config.toml
norm_eps = 1e-05
rope_fraction = 0.75
qk_norm = false
init_std_qkv = 0.0341
init_std_o = 0.00602
init_std_up = 0.0341
optimizer = "soap_variant"
beta2 = 0.95
weight_decay = 0.099
warmup_steps = 200
schedule = "wsd"
batch_tokens = 262144
seq_len = 128
steps = 1891
dataset = "wikipedia_en"
Each number is 128 + 24 x the weight over its row's rms, rounded and kept within 0 to 255. Layers, rows and columns count from 0. The size above them is the row's rms in percent of the matrix's.

# layer 7 attention key, 256x256, rms 0.101, rows 177-191, columns 0-127
size [ 80 104 116 108 105 112 114 114 114 108 116 116 115 114 110]
[[108 143 122 132  96 158 164 151 102 108 155 138 167 145 116 101 107 134 119  84 129 122 118 102  99 115 149 126 126 127  85 103 104 132  79 122 169 133 117 116 157 108 185 114 123 100 102 175 124 117 139 157 114 130 139 156 141 132  88  48 166 124 127 106 131 155 147 147 107 136 107 119 147 153 137 125 129 117 148 101 130 152 132 122 153 137 139 165 136 125 117 123 109 126 114 149 133 141 132 181 104 100 103 128 143 132  98  92 164 153 106  82 141 132 157 149 146 164 152 112 116 172 165 128 131 113 152  94]
 [151 134 115 148  84 144 110 125 143 104 159 109 181 142 110 138 132 138 135 157 113 133 117 146 138 134 115  82  86 156 113 122 119 118 113  90 131 129 143 133  64 100 163 135 132 141 163 138 133 115  99 160 178 120 147 144 143 130 116 101 181 145 127  78  76 134 126  89 148 140  64 145 132  84 122 135 107 133 149 134 124 118 100 149 137 120 149  80 132 132 110 129 148 163  87 170 162 150 137 158 144 149 108 134 142 150 138 158 184 122 120 149 136 184 159 146 116  86  83 104 143 136 135 165  73 130  97 102]
 [142 131 112  87 119 119 127 121 112 168 105 118 134 121 144 162 107  74 103 103  90 161 101 167 129 124 137 145  91 157 105 139 120 123 103  99 109 151 135 112 111 153 114  95 127 136 139  96 142 121 114 167 101  72 148 123 139 128 143 158 136 114 113  93 135 158 177 132 107 100 142 140 141 114 161 102 116 147 139  70 109 142 133 110 139 112 146 133 130 188  93 153 135 115 171 149 125 134 130 142 140 180 136 133 118 122  99 118 103 110 129  97 149  94 126 115 158 128 121 141  86 141 162 134  73 124 139 134]
 [132 118 130 142 112 145 135 152 147 142 123 153 147 103  87 125 194 134 135 153 142 120 144 156 143 120 122 130 136  80 126 128 148 160 167 141 116 122 109 137 125 126 113 165 166 158 111  59 122 155 110 143 163 143 151 175 112 143 142 102 165 131 171 126 121 149 138 133 137 140 144 127 129 148 159 121 167 145 184 106 125 120 155  93 104 185 124 139 172 138 125 145 164 147 144 107 141  76 165 140 130 142 142  83 114 143 129 157 134 165 109  91 115 151 136 120 155  93 127 121 102 191 107 135  76 120 121 113]
 [127 103 127 187 129 137 139 114 145 164  92 128  84 147 167 113 142 132 122 126 112 115 126 131 147 130 172 144 154 105 180 148 102 137 139 181 129 138 155 121 125 110 116 154 115 122 126 133 136  91 139 141  79 162 115 107 144 104 124 148 123  93 128 177 107 116 158 124 154 115 101 184 117 130  98 118 137  85 101 132 168 141  88 163 109 116 122 101 177 137 163 137 146  92 127 130 100 156 136 112 154 110 105 143 182 171 152 102 146 122 125 142 153 113 168 159 128 129 156 140 155  93 152  92 160 112 119 113]
 [ 98 120 138 174 124 152 144 147 142 114 116 105 160 150 167 124 127 165 130 114 124 101 130 122 130  88 152 178 118 131  97 109 134 109 132 127 127 105 102 106  87 152 147 108  79 138 102 128 140 163 163 153 174 139 142 148 154 105 150  90 155 114 185  81 166 122 161 149 119 125 123 108 119  86 143  72 127  89 118 136 149 139 128 123 162  89 114  89 103 127 119 119  94 135  91 158 146 143 165  85 142 151 125 103  98 184 141 158 123 133  94 141 105 113 149 167 142 126 166 166 101 137 115 120 102 151 139 136]
 [143 140 173 122 157 137 150 148 131 150 127 130 102 122 106 127 123 128 102 102  99 151 117 135 143 124 131 111 122 126  94 137 104 120 130  93 131 131 125 119 134 104 111 122 148 123 130  86 116 128 136  99 126 113 109 120 129 140 204 166  93 155 117 132 121 142 142 152 133 118 173 161 125 144 126 124  96 142 109 187 126 158 153 130 114 150 145 138 117 108 129  91 148 155 128 149 152 161 125 134 166 102  96  98 137 155 136 162 149 107 133 175 167 131 129 102 145  71 116 182 147 165  77 111 135 140 117  67]
 [150 126 160 165 114 136 136  81 163 127 123 139 107 115 120 124 101 115 130 156 147 151 116 150 154 152 128 159 112 164 101 179 142 150 107 122  87  90 130 150 133 148 145 176 169 128 124 171 152 127 152 139  92 111 183 137 142 113 152 162 112 139 145 118 158 105 141 146 157 136 127 186 169 158  83 138 138 116 130 138 122 136  96 128 155 152 121  84 133 116 130 132 139 112 145 124 154 153 180 124 144 137  97 164 158 133 124 125 102 165 139 128 107 148 117 130 145 124 126  89 105 145  74 138 119 157 172 128]
 [101 148 148 138  81 164 160  90  79 121 132 121 112 138 141 127 122 139 114 161 122 152 140 125 101  81 150 112  91 142 153 134 103 126 139 116 126 111  98  83 118 110 140 131 153  78 132 140 124 110 127 166 147 112  86 100 150  77  86 108 117 121  95 126 127 143 145 124 166 119  83 165 151 131 186 124 122 134 137 104 133  86 111 117 151 110 103 110 169 121 134 124 175 140  86 165 106 141 138 156 147 122 106 131 132 124 118 107 148 110 125 122 127 112  72 126 111 160 128 160 124 134 118 159 114 128 121 133]
 [142 119 120 107 118 124 151 108  82 110 109 118 121 131 116 129 166  97 137 132 106 119 125 133  90 117 112  96 138 104 111 138 123 134 166 115  84 101 140 143 166 167 131  72 113  96 153 129 107 121 130 133 143  79 138 111 117 145 127 163 136 171 138 130 110 119  67 144 135 146 144 147 165  89 125 138 112 173 109 136 151 145 155 162 105 107 118 114 109 113  91 134 118  87  98 122  90  99 142 154 166 103 118 120 154 131 151 153 133 139  94 167 131 143  61 128 130 133 123 150 167  92 130 126 130 167 115  91]
 [159 112 102 118 122 161 100 119 114 158 128 106 176 118 158 111 166  89 127 151 153 145 154 150 162 156 124 117 139 127 157  98 135 125 135 119 159 192 118 129 102 131 135 193 135 107 174  91 135 126  97  93 112 137 125 115  96 145 145 133 135 128  93 110 107 124 131 110 144 146  92 155 147 143 149 146  92 133 120 131 132 171 118  62 150 124 152  74 128 105  68 146 163 101 121 123 123 150 146  93 134 148 109 147  87 155 147 122 133 148 161 143 146 154 143  95 105 104 116 156 126 155  98 116 132 114 162 127]
 [123 117 143 170 144 102 106 136 114 117 126 104 143 121 163 135 146 113 160 145 104 123 150 137 140 167  89  80 160 131 143 104 124 113 143 130 102 126 172 121 104 132 103 139 131 119 123 115 130 153  78 127  97 141 150 106 126 143  86 171 141 107 127 164 137 152 121  82 109 133  97 130 149 144  56 144 117 124 142 148 180 148 116 140  69 146 126 108 135 113 159 103 137 126  98 149  96 118 107 119 111 108 161 141 177 124 181 118 103 155 120 110 109  89 125 118 119 134 127 121 160 116 153 115 136 166 113 106]
 [101 106  95 136 144 175 130 132 110 115 125 139 170 143 140 135 117 156 148 122 154 135 150  96 119 109 141  74 166 108 114 104  80 122 122 104 104 102 116 162 125 102  66 119 127  97 149 139 140  95 164 135 130 161  93 109 129 177 102 112 108 154 156 135 167 113 141 151 183  85 129  91 133 132 133 159 106 132  86 123 142 128 158 167  99 121  85 136 124 156 130 136 115 107 107 142 168 187 149 131 136 121 110 150 118 141 119  96 151 141 139 120 134  95 124 164 167 123 101 144 172 181 102  97 121 150 143 138]
 [131 139  82 149 145 141 162 109 170 168 131 158 114 133 116 106 106 125 110 161 103 167 140 147 156 114 102 140 120 161  87 169 149 158 132 129 105 134 135 113 138 114 105 163  92 147 151 153 108  95 117 146 104 114 129 166 119 137 150 181 122 130 148 162 110 117 131 147  95 144 135 144 176 156 163 126 125 154 135 157 138  88  97 139  76 170 110 103 134 125 131 114 106  98 112 128 151 152 131 125 138 149 137 153 155 153 140  88 148 150 149  87 155 138 119 155 123 137  93 118 150 127 139 115 159 164 140 145]
 [141 149 140 119  95  57 115  79 106 153 156 152 139 177 134 124 151  82 123 127 110 136 126 119 148 149 119 164 119 136 163 118 157 122 142 123  99 161 134 103  93 159 169 124 115 107 155 138 118 173 145 142 100 142 172 115 111 141 104 137 138 110 126 143 100  98 117 160  88 128 129 159 140 121 120  96 114 179 169 110 161 133 128 118 173 124 109  88 144  91 132 163 155  95 193 142 164 136 129 125 136 163 134 101  98  87 132 139 116 103 138 102 107 157 112 132 155 116 137 119 117 121  90 141 115  67 144 154]]
# layer 7 attention query, 256x256, rms 0.104, rows 178-191, columns 0-127
size [115 108 111 108 111 114 117 110 108 113 112 108 116 110]
[[120 143 127  96 124 129 132 113 168  98 116 113 111  94 111 140 136 160 147 117 173 140 124 123 157 119 109 144  75 147 155 149 141 135  96 129 100  94 162 133 105 114 177 147 139 119 143 120 151 128  89 144 110 123 136  93 156 128 154 154 123 121 108 102 176 117 167 112 144 100 101 161 109 178 160  98  93  84 107 167  96 128 168 126 139 159 143 165 137 158 128  98 137 141 138 125 150 128 121  86 115 113 109 139 139 152  81 105 166 158 103 113 121 101 122 110 132 124 138 105 129  85 142  86  86 119 142 110]
 [138 125 148 144 146 113 171 135 155 118 128 147 157 119 104 141 137 120 128 141 125 112 133 102 164  99 127  90 124 127 185 143 107 163 136 126 151 130 118 131  84 155 127 118 113 127 164  70 110  94 157 100 135 119 133  98 186 110 103 100 143 136 116 121 167 120 127 102 158 119 120 124 147 112 101 147 192 107  90 147 109 119 158 188 100 120 125 137 129 163 144 108 135 145 143 104 100 111  98  73 149 165  98  93 132 114 142 109 177 120 129 143  95 165 114 103 134 138 166 156 126  71 165  95 112 125 110 106]
 [141 155 119 103 153 173 107 117 172 120  94  78 115 134 101 131 100 159 103 106 115 132 159  90 129 105 114 124 106 144 117 119 111 129 148 106 103 104 129 134  97 128 131 130  81 110 101 104 185 148 143 147 112  94 147 156 119 140 135 154 124 110 127 130 123 144 121 123 104 108  96 119 132  99 138 160 138 145 141 134 172 153 123  72 148 121 137 127 130 168  85 153 108 136 108 121 143 128  99 147 169 152 138 167 157 105 134  74 109  82 103 126 143 111 125 140 118 137 149 152 133 163 114 151 133 136 123 154]
 [138  93 108 139  95  94 146 141 112 151 153  99 106 145 149 130 139 130 132 128 123 136 111 125 133  91 114 115 126 162 126 144 112  85 123 120 127 168 155 108 153  97 136  91 120 116 143 196 117 128 118 129 111 157 137 155 136 130 115  93 122 100 119 119  93  86  93 121 111 154 111  91 108 141 138 156  94  92 142 116 156 157 140 122  99 169  88  78 124 159 134 112 107 130 108 115 162 117 131 124 169 123 128  99 125 132 122 116 122 112 129 139 140 126 127 107 109 164 119 132 165 193 143 170 130  84 158  86]
 [143 131 113 119 141 114 148 140 135 119 131  83  90  96 121 145  95 127  95 135 103 157 180 123 192 102  82  96  96 151 120 119 125 168 122 130 144 137 142 150 118 129 120 116 127 184 122 158 174 144 158 167 117 109 128 146 157 132 116 114 108 111 147 131 127  99 185 130 177  85 107 141 175 144 121 147 128 148 149 117 152 172 151 173 125 111 154 173 136 125 121 128 156 111 137 165 184  64 105 179 137 132 155 125 123 163  98 151  95 122 122 137 120  70 180 128 152 127 133 102 153 142 145 123 134 124 134 104]
 [128 125 117 158 102  79 179 149 121 141 169 112 130 136 118  99 171 115 132 129 120 121 147  99 111 170 136 168 127 171 110 121 131  98 178  95 119 130 135 139 157 160  82 136 173 112 165 149 177 121 134 130 119 155 109 100 149 120 133 113 161  86 136  52 133 135 130 112  74 152 103 109 130 128 122 148 131 133 115 109 141 157 116 103 141 131 141 155 152 136 139 136 152 136 185 114 151 105 154 103  83 162 114 110 127  92 154 133 152 136 113 133  91 157 120 139 131 167  94 108 116 139 163 134 132 141 109 172]
 [144 160 119 149 140 119  85 103 130 136 138 136 103 154 149  85 125 133 122 110  81 119 114 121 132 126  99 157 115 157 116 145 136 132 134 107 100 151 139 102 114 128 117 173 131 133 142 124 153 141 109 135 113 107 103 116  97  90  97 149 113 126 158 136 107 129 120 113 161 132 165 100  95  85 131  98 131  80  94  97 116 115 125 166 129  98 120 120 131 139 159  96  97 173 127 102 125 140 175 133 133 178 147 148 100 144  84 134 129 133  57 114 128 110 132 141 112 163 126 126 154 101 182 118 149 133 136 151]
 [101 152 114 123 105 157 108 129 108 132 153 181 125 114 152 158 101 182 124 136 154 146 132 149 162 138 152  83 102  99 112 134  99 118  99 146 159 111 186 158 107  95 166 170 128 107 136 132  92 117 106 158 105 156 140 104  74 152 136 128 109 137  97 117 103 133 136 124 163 166 161 130 115 138  81 115 111 115 110  86 152 139 102 117 113 153 160 172 136 131 136 109  99 176  88 134 141 166 187  99 136 106 145 141  93 132 121 111 111 157 152  94 121 149 112 125 105 134 140  80 104  91 115 114 122 140 141  89]
 [130 106  95 159  62 102  97 100 149 119 167 121 134 127 121 149 133 141 135  93 137 141 168 181 106 138 129 133 135 115 112 126 152 103 147 128 130 131  92 140 134 117 151 114 140 146 122 127 137  93 112 159 162 189 154 110  66 155 151 133 179 158 169 123  77 124 127 121  62 175 129 139 147  96 128 133 134 126 110 112 130 147  95 104 130 129 135 143 187 100 119 169 129 126 138 110 101 163 124  93 137 116 113 102  93 124 133  92 101 164 164 130 148 108 119 140 157 174  58 180  87 110  99 111 113 144 117 162]
 [121 104 125 118 110 164 115 135 145 119 119 104 133 163 131 129 110 159 156  98 106 127 127 151 134 129 120 123 125 106 173 146 131 154 137 140 134  68 130 129 139 102 120 125 116 118 130 157 101 118 122 145 122 160 130 138 179 121 163 106 151 104  96 140 151  91 111 119 165 133 163 132 161 130 142 140 134 111 103 139 119 101 147 138 151 151 175 145 147 113 134  87 152 140  98 141 115 148 120 113 117 192 134 103 163  40  90 152 128 221 154 138 111 139 131 135 143 146 121 162  70 139 191 126 143 121 114 139]
 [ 88 101 148 151 132 132 136 109 120 151 112 142 145 109 108 119 157 159 148 118 113 138 145 134 155 124 125 117 155 140 113 114 108 116 139 154 122 150 128 106  95  63 162 151 148 134 152 103  99 121 132 109 120 132 160 110  87 119 102 101 124 150 124 160 120 110 159 141  90 146 124 130  97 109 151 150  94 137 102 107 122 115 135 152 106 132 119 113 150 133 147 112 117  83 144 126 134 149  89 121 116  99 103 134 143 108 138 121 102 104 152 162 151  85 156  99 108 141 136 118 175 165 165  97 106  78 112 127]
 [136 147 152 158 126 122 110 130 107 125 135  93 105 123 132 140  98  94 104 131 134 107  86 143 161 104 152 122 111 119 139  96 151 107 128 150 110 152 107 147 130 121 119 128 146 106  95 113 113 121  99 120  93 145 131 130 151 148 164 148 103 117 131 137 107 159  93 141 123 154 123 150 116 166 109 134 121 103 145 133 151 129 103 150 133 153 126  90  84 130 142 107 119 131 123 142  96 136 176 138 165  99 159  96 155 160 149 135  82 159 144 111 119 146 106 149  99 118  62 142 130  76 126  97  82 135 136 118]
 [120 134 128 137 124 145 157 123  81 115  88  83 123 111 155 110 113 157 158 113 136 109 137 166 128 145 112 161 169 160 151 129 104  92 167 137 127 145  93 143  91 180 123 188 158  88 145 111 139 168  83 101 113 131 105 138 130 134 163 111 122 136 118  99 113 128 162 150 128 115 105 125 100 132  94 142 155 166 137 112  94 130 116 124 109 159 131 126 100 113 126 164 100 137 147 116 108  52 112 117 133 143 162 154 146 148 135 148 182 114 132 176 119 121 144  95 109 131 141 140  81 159 147 124 121 100 107 164]
 [132 155 130 121 121 155 114 144 139 130 136 116 174 133 162 118 150 118 141 105 138 125 143 127 137 133 111 113 122 130 130 156 121 164 121  84 130 141  83 121 163 136  80 156 104 103 172 105 118 116 116 137 141 135  85 131 115 118 104 144 101 117  96 138 133 116  93 101 115 114 170 107 127 149 138 138 100 134 125 112 150 157 121 142  97  97 155 120 155 182 154 128 119 111  88 116 143  85 115 135 166 170 169  86 130  96 144 134 168 168 154 132 145 144 130  87 126 132 120 187  59 167 137 115 116 130 175 110]]
# layer 7 attention value, 256x256, rms 0.106, rows 160-172, columns 0-127
size [109  98 106 102 104 101  99  99 102 105 106  98  97]
[[115 115 113 118 127 138 124 153  76 124 132  89 124 147 107 105 114 135  86 115 103 138 168 142 144  77  93 100 174 160 113 123 123 154 120 135  83 157 131 134 149 124 112 123 143  94 215 121 101 150 121  97 116 108 115 114 136 142 133 119 102 131  89 122 132  84  96 132 156 135 115 123 154 114 163 177 111 133 117 118 164 112  77 177 138 115 101 125 131 146 130 143 128 130 133 118 147 204  77 126 133 134  92 162 125 132 160 106 142 149 142 110 127 137 116 122 120 108 117  85 131 112 143 134 163 114 116 152]
 [147 106 112 147 166  84 128 182 134 152 132 113 119 107 134 143 135 112 125 109 118 104 146 159 229 166 127  88 150 106 121 144 136 138 132 155 139 142 128 160 107 158 161 121 137 153 145 131 134 113 154 146 160 161 108 108 164 124  89 108 109 130 107 141 129 105  78 194 119 123 113 139 135 168 169 160  85 124 145 146 133 141  97 163 149 147 123 118 157 177 122 148 144 126 150 113 150  69 147 132 145 119 127 132 123 130 127 164 157 109 197 153 120  74 126 116 103 113 110 150 102  95 100 137 146 159  93 125]
 [130  99 171 131 129 111 114 157 197 110 120 163 133 117 159 104 117 113  87 136 123 127 145  97 145  97 154 120 107 109  96  85 153 107 133 116  93  64 124 117 145 142 123 136 146 152 128 163  71 143 151 116 148 119 140 103 120 148 116 105 190 106  99  86  97 113 161 136 144 123 111 101 115 132 100 132 108 110 131 119  63 122 170  99 117 131 192 158 111 153 152 129 164 101 150 107 157 146 132 131 133 145 144 136 127 135 144 108 140 115 112 133 108 159 177 126 157 166 139  61  97 161 102 145 130 151 137 160]
 [109 123 118 123 142 127 123 122  98 166 148 137 142 111 128 132 157 104 139 129 127 109 152 130 144 106 128 114 138 151 130 136 142 124 107 114 110 150  95  87 121 106 110 136 103 112 150  96 132 130 158 116 120 181 106 138 156 109 131 117  99  89 125 128 117 186 131 111  84 170 113 109 160 148 148 103 124 154  87 178 137 132 116 113 110  92  78 144 123 101 116 150 137 155 112 114 140 125 132 123 115 133 122 140 109 173 156 130 176 121 159 152 112 111  82 155 123  52 157 111 104  94 106 149 109 142 146 134]
 [ 98 128 115 109 110 102 127 157 139 122 122 151 132 145  92 117 118 168 129 108  69 110 150 113 144 107 142  91 112 111  85 137 163  53 137 136 142 118 134 141 124 128 131 132 164 116 117 123  89 106 154 117 129 133 108 129  88 154 132 137 108 135 131 130 166 100 122  87 104  78  81 132 105 129 117  94 128  89 103 126 142  91 125 156 149 150 163 114 152 143  99 157  83 152 136 128 151 169 120 120 125 147 148 126 113 117 114 100 132 106 141  94 123  89 111 111  90 132 126 104 140 177 133 130 125 153  99 140]
 [137 117 133 168 154 113 115 125 145 179 144 173 138 119 111 121 133 128 139 114 141 103  89 122 141 139 141  97 125 136 120 100 155 102 138  71 162  81 142 117 113 154 161 101 120 145 161 111 143  94 140 135 136 134 127 144 118 113 129 140 135 124 158 172 157 145 108  97 102 186 120 158 125 152 114 132 157 127  95 113 156 115 116 120 118 132 143 130 109 148 138 145 122  62 135 151 138 140 118 143 171 146 164 116 134  97 143 111 118 139 129  69 146 127 100 136 134 102 147 120 153 119 148 127  98 135  84 116]
 [120 109 114 144 149 113  89 144 124 116 177 179 103 151 135 129 133 138 121 139 149 143 121 150 166 146  85 116 180 151 132 165 100 169 130 146 107 117 143 144 115 138 163 107 112 128 184 109 123 134 116 111 136 177 118 117 125 138 156 110  82 110 147 128 156 153 105 145  78 120 119 144 152 150 164 113 121 140 146 130 110  85 104 134 156 108 105 116  99 168 139 118 123  98 134 136 122 129  91 120 120 185 130 143 136 140 142 141 138 121 141 147 118  86 136 146 142 148  83 115  87 146 114 101 135  76 135 151]
 [160 122  84 100 108 127 144 145 137 103 147 142 137 137 123 116  84 105 119 115 164  94 132 174 137 156 114 106 110 145 166 132 100 146 126 122  97  90 115 114 133  92 111 149  98 162 185 120  96 150 118 167 133 119 142  95 111 144 132 118 126 118 111 117  80 118 122  92 176 135 123 164 166 156  85 132  91 134 110 148 152 147 157 143 161 125 103 127 144 136 144 102 137 158 139 183 145 169 113 102 146 124 128 150 111  94 160 146 131 157 115 118  75 124 133 129 105  80 127 147 145 113 127 124 103 118  71 151]
 [126 139 116 177 117 123 114 127  96 119 119 106 158 123 142 144 128 115 125 138 112 113 137 146 164 133 118 158 119 105  65 129 129  87 101 144 134 114  95 167 102 138 136 156  99 125 141 137  69 117 150 166  89 149 108 132 110 150 125 160 131 148  98 126 138 140 102 145 131 145  85 157 164 132 172 124 117 130 152 150 100 122 119 139 167 132 158 111 135 141 123  91 122 101 153 156 105 136 153 158  82 107 135 114 111 172 104 102 117 111  82  85 151  98 104 108 129 176  95 143 131 156 107 159 144 140 117 147]
 [163 103 131 145 130 107 136 155 149 110  94 141 165 128 135 126 115 107 175 130 106 102 131 116  78 126 130 151 170 142 136 155 133  97 136 107 126 157  68 150 114 174 126 134 102 139  88 130 158 119 110  90 107 145 114 162 104  91 139 130  75 115 119 101 135 129 117 139 144 110 144 120 132 124 136 176 150 168 141 110 149 185 131 125  87 137 107 143 113 151 121 103 167 134 103 170 152 123 127 154 153 114 102 121 151 107  87 136 131 155 132 103 126 135 150 106 159 189 100 168 173 133 148 122  71 153 106 140]
 [179 144 126 159 176 127 122 109 108 118 154 103 162 127 168 113 136 108 129 151 160 125 139 151 117 159 142 128 123 115 149 132 146 147 142 152 154 118 160 118 145  86 124 136 121 123 132 118 133 119 116 136 141 134 134 161 140 116 113 127 135 110  87 125 114 109  97 164 124 121 150 123 139 166 152 135 167 124 139  92 140 131 145 125 109 125 117 130 105 119 130 148 131 163 124  85  78  84 119 148 171 155  53 102 163 170 117  93  90 154 149 134 158 118 174 118 182 158  96 153 125 141 114 155  89 123 103 146]
 [ 98 135 123  91 172 126 138 113 105 144 130 124 125 134 117 133 159 129 168 156 163 140 126 141 108  97 173 113 158 141 164 128 135 121 169 167 108 119 164 128 120 117 178  94 124 167 161 156 131 145 134 155 146  74 132 115 114 123 155 140 120 104 113 123 109 117 119 178 114 173 125 138 147 132 173 101 135 152 119 140 105  86 119 122 115  94 182 130 142 129 139 148 118 109 149 162  72 132 121 115 180 164 122 143 128 124  96 136 119 141 114 131 124 135 167 113 160  99 154 132  71  95  52 164 179 116 129  91]
 [162 130 160 138  80 104 126 142 119 121 100 101 165 129 119 123 119 123 142 134 135 147 113 179 157 144 124 122  99 141 167 134 131 112 137 148 118 119 156 111 113 108 115 143 136  98 123 141 117 144 158 129 116 115 196 106 145  71 133 127  93 106 104 170 129 158 108  94 156 139 143 172 131 159 125 147 138 127 115 135 151 149 148 181 137 145 108 126 101  98 131 140 130 130 126 118 122 194 125 205 182 121 151  89 130 145 125  82 162 101 130 112 121 134 116 128 153  99 116 121 154 105 120 126 133 179 118 139]]
# layer 7 attention output (transposed), 256x256, rms 0.102, rows 160-171, columns 0-127
size [104  95 105 102 101 103 102  99 102 103 105  97]
[[108 137 102 139 164 126 115 154 109  85 103 134 135 131  86 160 152 106 108 127 169 126 105 176  94 126 134 151 102 125 150 144 129 168 185 103 120 116 148 133 148 150 148 137 138 143 113 116 131 155 168 176 140 113 117  78 132 166 126 126 138 106 132  89 114 165 182 130 145 127 132  90 102 107 159 104 112 149 161 137  73 109  91  99 142 146 177 126 161 126 108 154 146 141 121  94 134 149 123 116 134 131 139 162 104 102 118 115 147 119 116  99  95 123 133 121 134 160 143 120 119 165  80 137  63 180 143 125]
 [106 174 126 119 105 119 113  94 142 122 101 114 170 125 106 136 128 118 102 116 138  93  88 119 123 108 134 150 102  98 154 116 117 118 132 135 148 135 142 144 149 132  84 104 100 121 101 124 121  80 134 114 145 126 160 141 116  81 158 197 133 129 120 129 147 138 149 143  92 120 109 131 133 155 129 158 142 110 116 173 145 124 141 150  86 108 132 111 159 158 136 134 119 113 134 134 104 123 113 155 110 108 179 131  71 135 131  96 114 148 125 128 160 174 135 118 110 140 164 106 102  81 128 112 117 128 130 129]
 [150 116 153 138 149 104 100 114 102 136 139 119  88 122 113 108 124 113 172 122 103 109 132 143 128 139 167 102 125  79  95 154 122 138 158 130 133 189 158 107 130 144 131 113 133 159 155  88 118 137 153 157  95 125 129 111 123 145  83 169 109 111 160 112 124 148 142  93 136 118 136 167 158 119 117 163 104 165 129 102 149 122 134 135  98 111 128 102  95 135 106 145 127 140 140 126 152 126 121 101 141  80 140 118  99  79 100 147 146 169  91 143 126 141 136 158 112  85  91 189  99  88 105 165 110  94 102 148]
 [108 138 135 143 151 123 112 137 143 116  94  88  91 134  69 110  87  86 146 135 143 125 113 142  88 154  82 152 148 126 101 109 144 173 146  60 139 131 124 127 146 145  90  97 111 111 105 129 132 116 115 115 140 104 154 120 127  89 128 112 120 125  91 108 148 151 140 130 120 120 118 149 102  88 126 186 113 151 102 100 124 105 105 164 118 175 163  97 137 160  93 146 117 117 131 146 100 152 142 128 143 141 113 145  83 121 139 114  99 139 125 125 116  99 132 149 134 160 103 120 115 156 109 148 148 113 112 112]
 [152 145 124 134 161 115 109 101  74 134 135 109 129 123 129 126 123 157 120 152 181 127 197 106 134 113 130 141 101 132 135 108  67 151 138 125 131 132 144 156 144 134 145 119 129 133 149  79 141  97  97 158 118 120 133 149 122 171  95 100 133 142 164 121  94 164 125 139 117 125 141  99 104 128 137 110 164 148 124 127 126 114 135 101  88 123 117 123 110 153  96 108 132 163 146 112 161  64 133 167 123 144 119 134 121 172 130 166  86 162 119 147 162 116 138 132 146 144 107 140 178 116 110 138 149 151 136 125]
 [146 140  93 133  76 154 129 157 137 160  58 149 125 147 145 124 111 102 140 148 147 156 132 125 142 150 122 158 137 119  87 123 130 122  57 124 109 134 111 122 139 143 116 124 145 108  93  90 150 118  89 126 151 125 138 137  80 120 138 121 172 121 156 148 111 108 132 130 158 163 107 113 146 155 142 134 115 107 122 136 170 129 123  98 104  75  99 115 154 121 117 123 115 123  76 166 149  95 151 114 130 142  90 108 147 128 138 131 123 168 124 105 139 154 143 154 112 146 155 124 135 112 157 139 127 139 136 173]
 [172 124 132 115 161 145  83 141  97 105 103 105 121  94 144 172 135 125 152 127  88 136 112  89  79 120 116 130  76  80 110 125 134 107 125 123 104 119 165 105 129 102 127 115 133 154  95 165 194 128 143 152 136 117 100 120 172 171 123 118  94 128 108  94 140  90 152 161 157 132 116 139 112 134 160 112 146 121 129 116 110 147 144 135  91  47 126 117 148 121 123 170 162 132 136 118 117 145 187 130 139 105 156 141  89 131 135 154 161 132 151  98 136 126 117 103  91 136 125  88 128 123  87 119 102 109 118 138]
 [104 133 177 134 136  76 114 133 103 134 130 118 146 110 105 151 142 108 136 127 140  98 145 151 108  96 119  91 114 171 125 110 172 132 108 148 135 128 142 136 117 143 106  96 159 130 125 108  93 125 149  91 124 112 151 140 113 146  93 137 156 105 173 129 111 162 137 132 122 101 141 112 110 191 161 166 144 126 155 116  95 156 126 139 147  75 124 120 131 143 119 153 112 122 111  95 129 165 135 118 138 118 127 144 153 108 147 132 136 128 123 105 165 149 116 133 165 121 100 132 104 143 173  91 130 135 101 164]
 [119 135 109 128 117 137  83 113 128 118 109 149 150  94 141 118  87 134 126  78 128 169 132 136 114 123 185 125 180 124 143 140 122 130 143 126 146 178 142 139 139 115  80 105 140 132  92 115 120 119 168 140 136 114  95 114 128 142 125 122 166 150 150 149 134 136 126 135 152 122 159 136 114 143 171 122 139 127 123 138 118 124 182 144  93 150 161 130 133 121 131 131 137 159 123 123 122 131 141 121 125 146 173  98 184 133 136 102 108  66 146 134 130 102 100  81 135 150  88 136  79 100 124 148 142 135 153 119]
 [137  91 134 163 100 171 176 126  93 134 153 115 118 168 115 125 106 101 125  82 128 165 146 143 173 103 158 105 139 146 115  98 138 100 121 165 115 136  99 115  89 127 126  98 136 187 163 128 145 143 130 156 172 124 146 158 139 146 148 126 139 129 129 140 124  98 103 140 112 178 141 127 139  97 145  71 106 145 141 150 130 101 167 152 132 130 106 105 137 121 148 142  80  94 120 120 168 146 109 128 115 119 104 133  93 136 168  87 105 197 151 114 122 141 126 121 135  94 132 130 116 148 137  95 131 152 140  73]
 [129 137 138  89  89 102 152 167 120 123 115 151 123 147 121  84 134  72 110 108 115 137 144  72 129  91 144 106 136 163 103  96 152 153 158 106 124 134 126  35 121  76 134 130  96 144 132 145 132 130 127 133 126 114  86 145 182 139 128 140 175 127 104 124 154 141 183 128 179  97 124 124 107  95  83 127  67  92 116 123 119 126  96 138 150 100 108 147 150 142 111  84 112 121 134 130 112 103  95 108 122 121 143 157 124 140 142 150 145 137 112 146 157 131  85 166 140 139 153  95 127 101 145 101 146 157 112 133]
 [110 129 100 111 159  96  94 123 191 109 152  87 103 166 104 160 106 154 154 107  90 168 163 141 153 147  88 103 177  99 127 125 141 100  89 108 130  89 160 122 150 112 128 117 136 124 133 113 120 133 112 117 138  75 143 141 121 109  65 160 130 120 117  80 119 169 139 117 163 120 143 151 100 105  97 126 121 116 143 155 194 168  91 113 107 138  92 127  98 105 130 135  83 123  90 124  99  75 161 100 154 118  92 143 140 172 130  90 163 123 121 120 123  93 168 113 136 129 124 116 157 116 120 115 112 111 139 166]]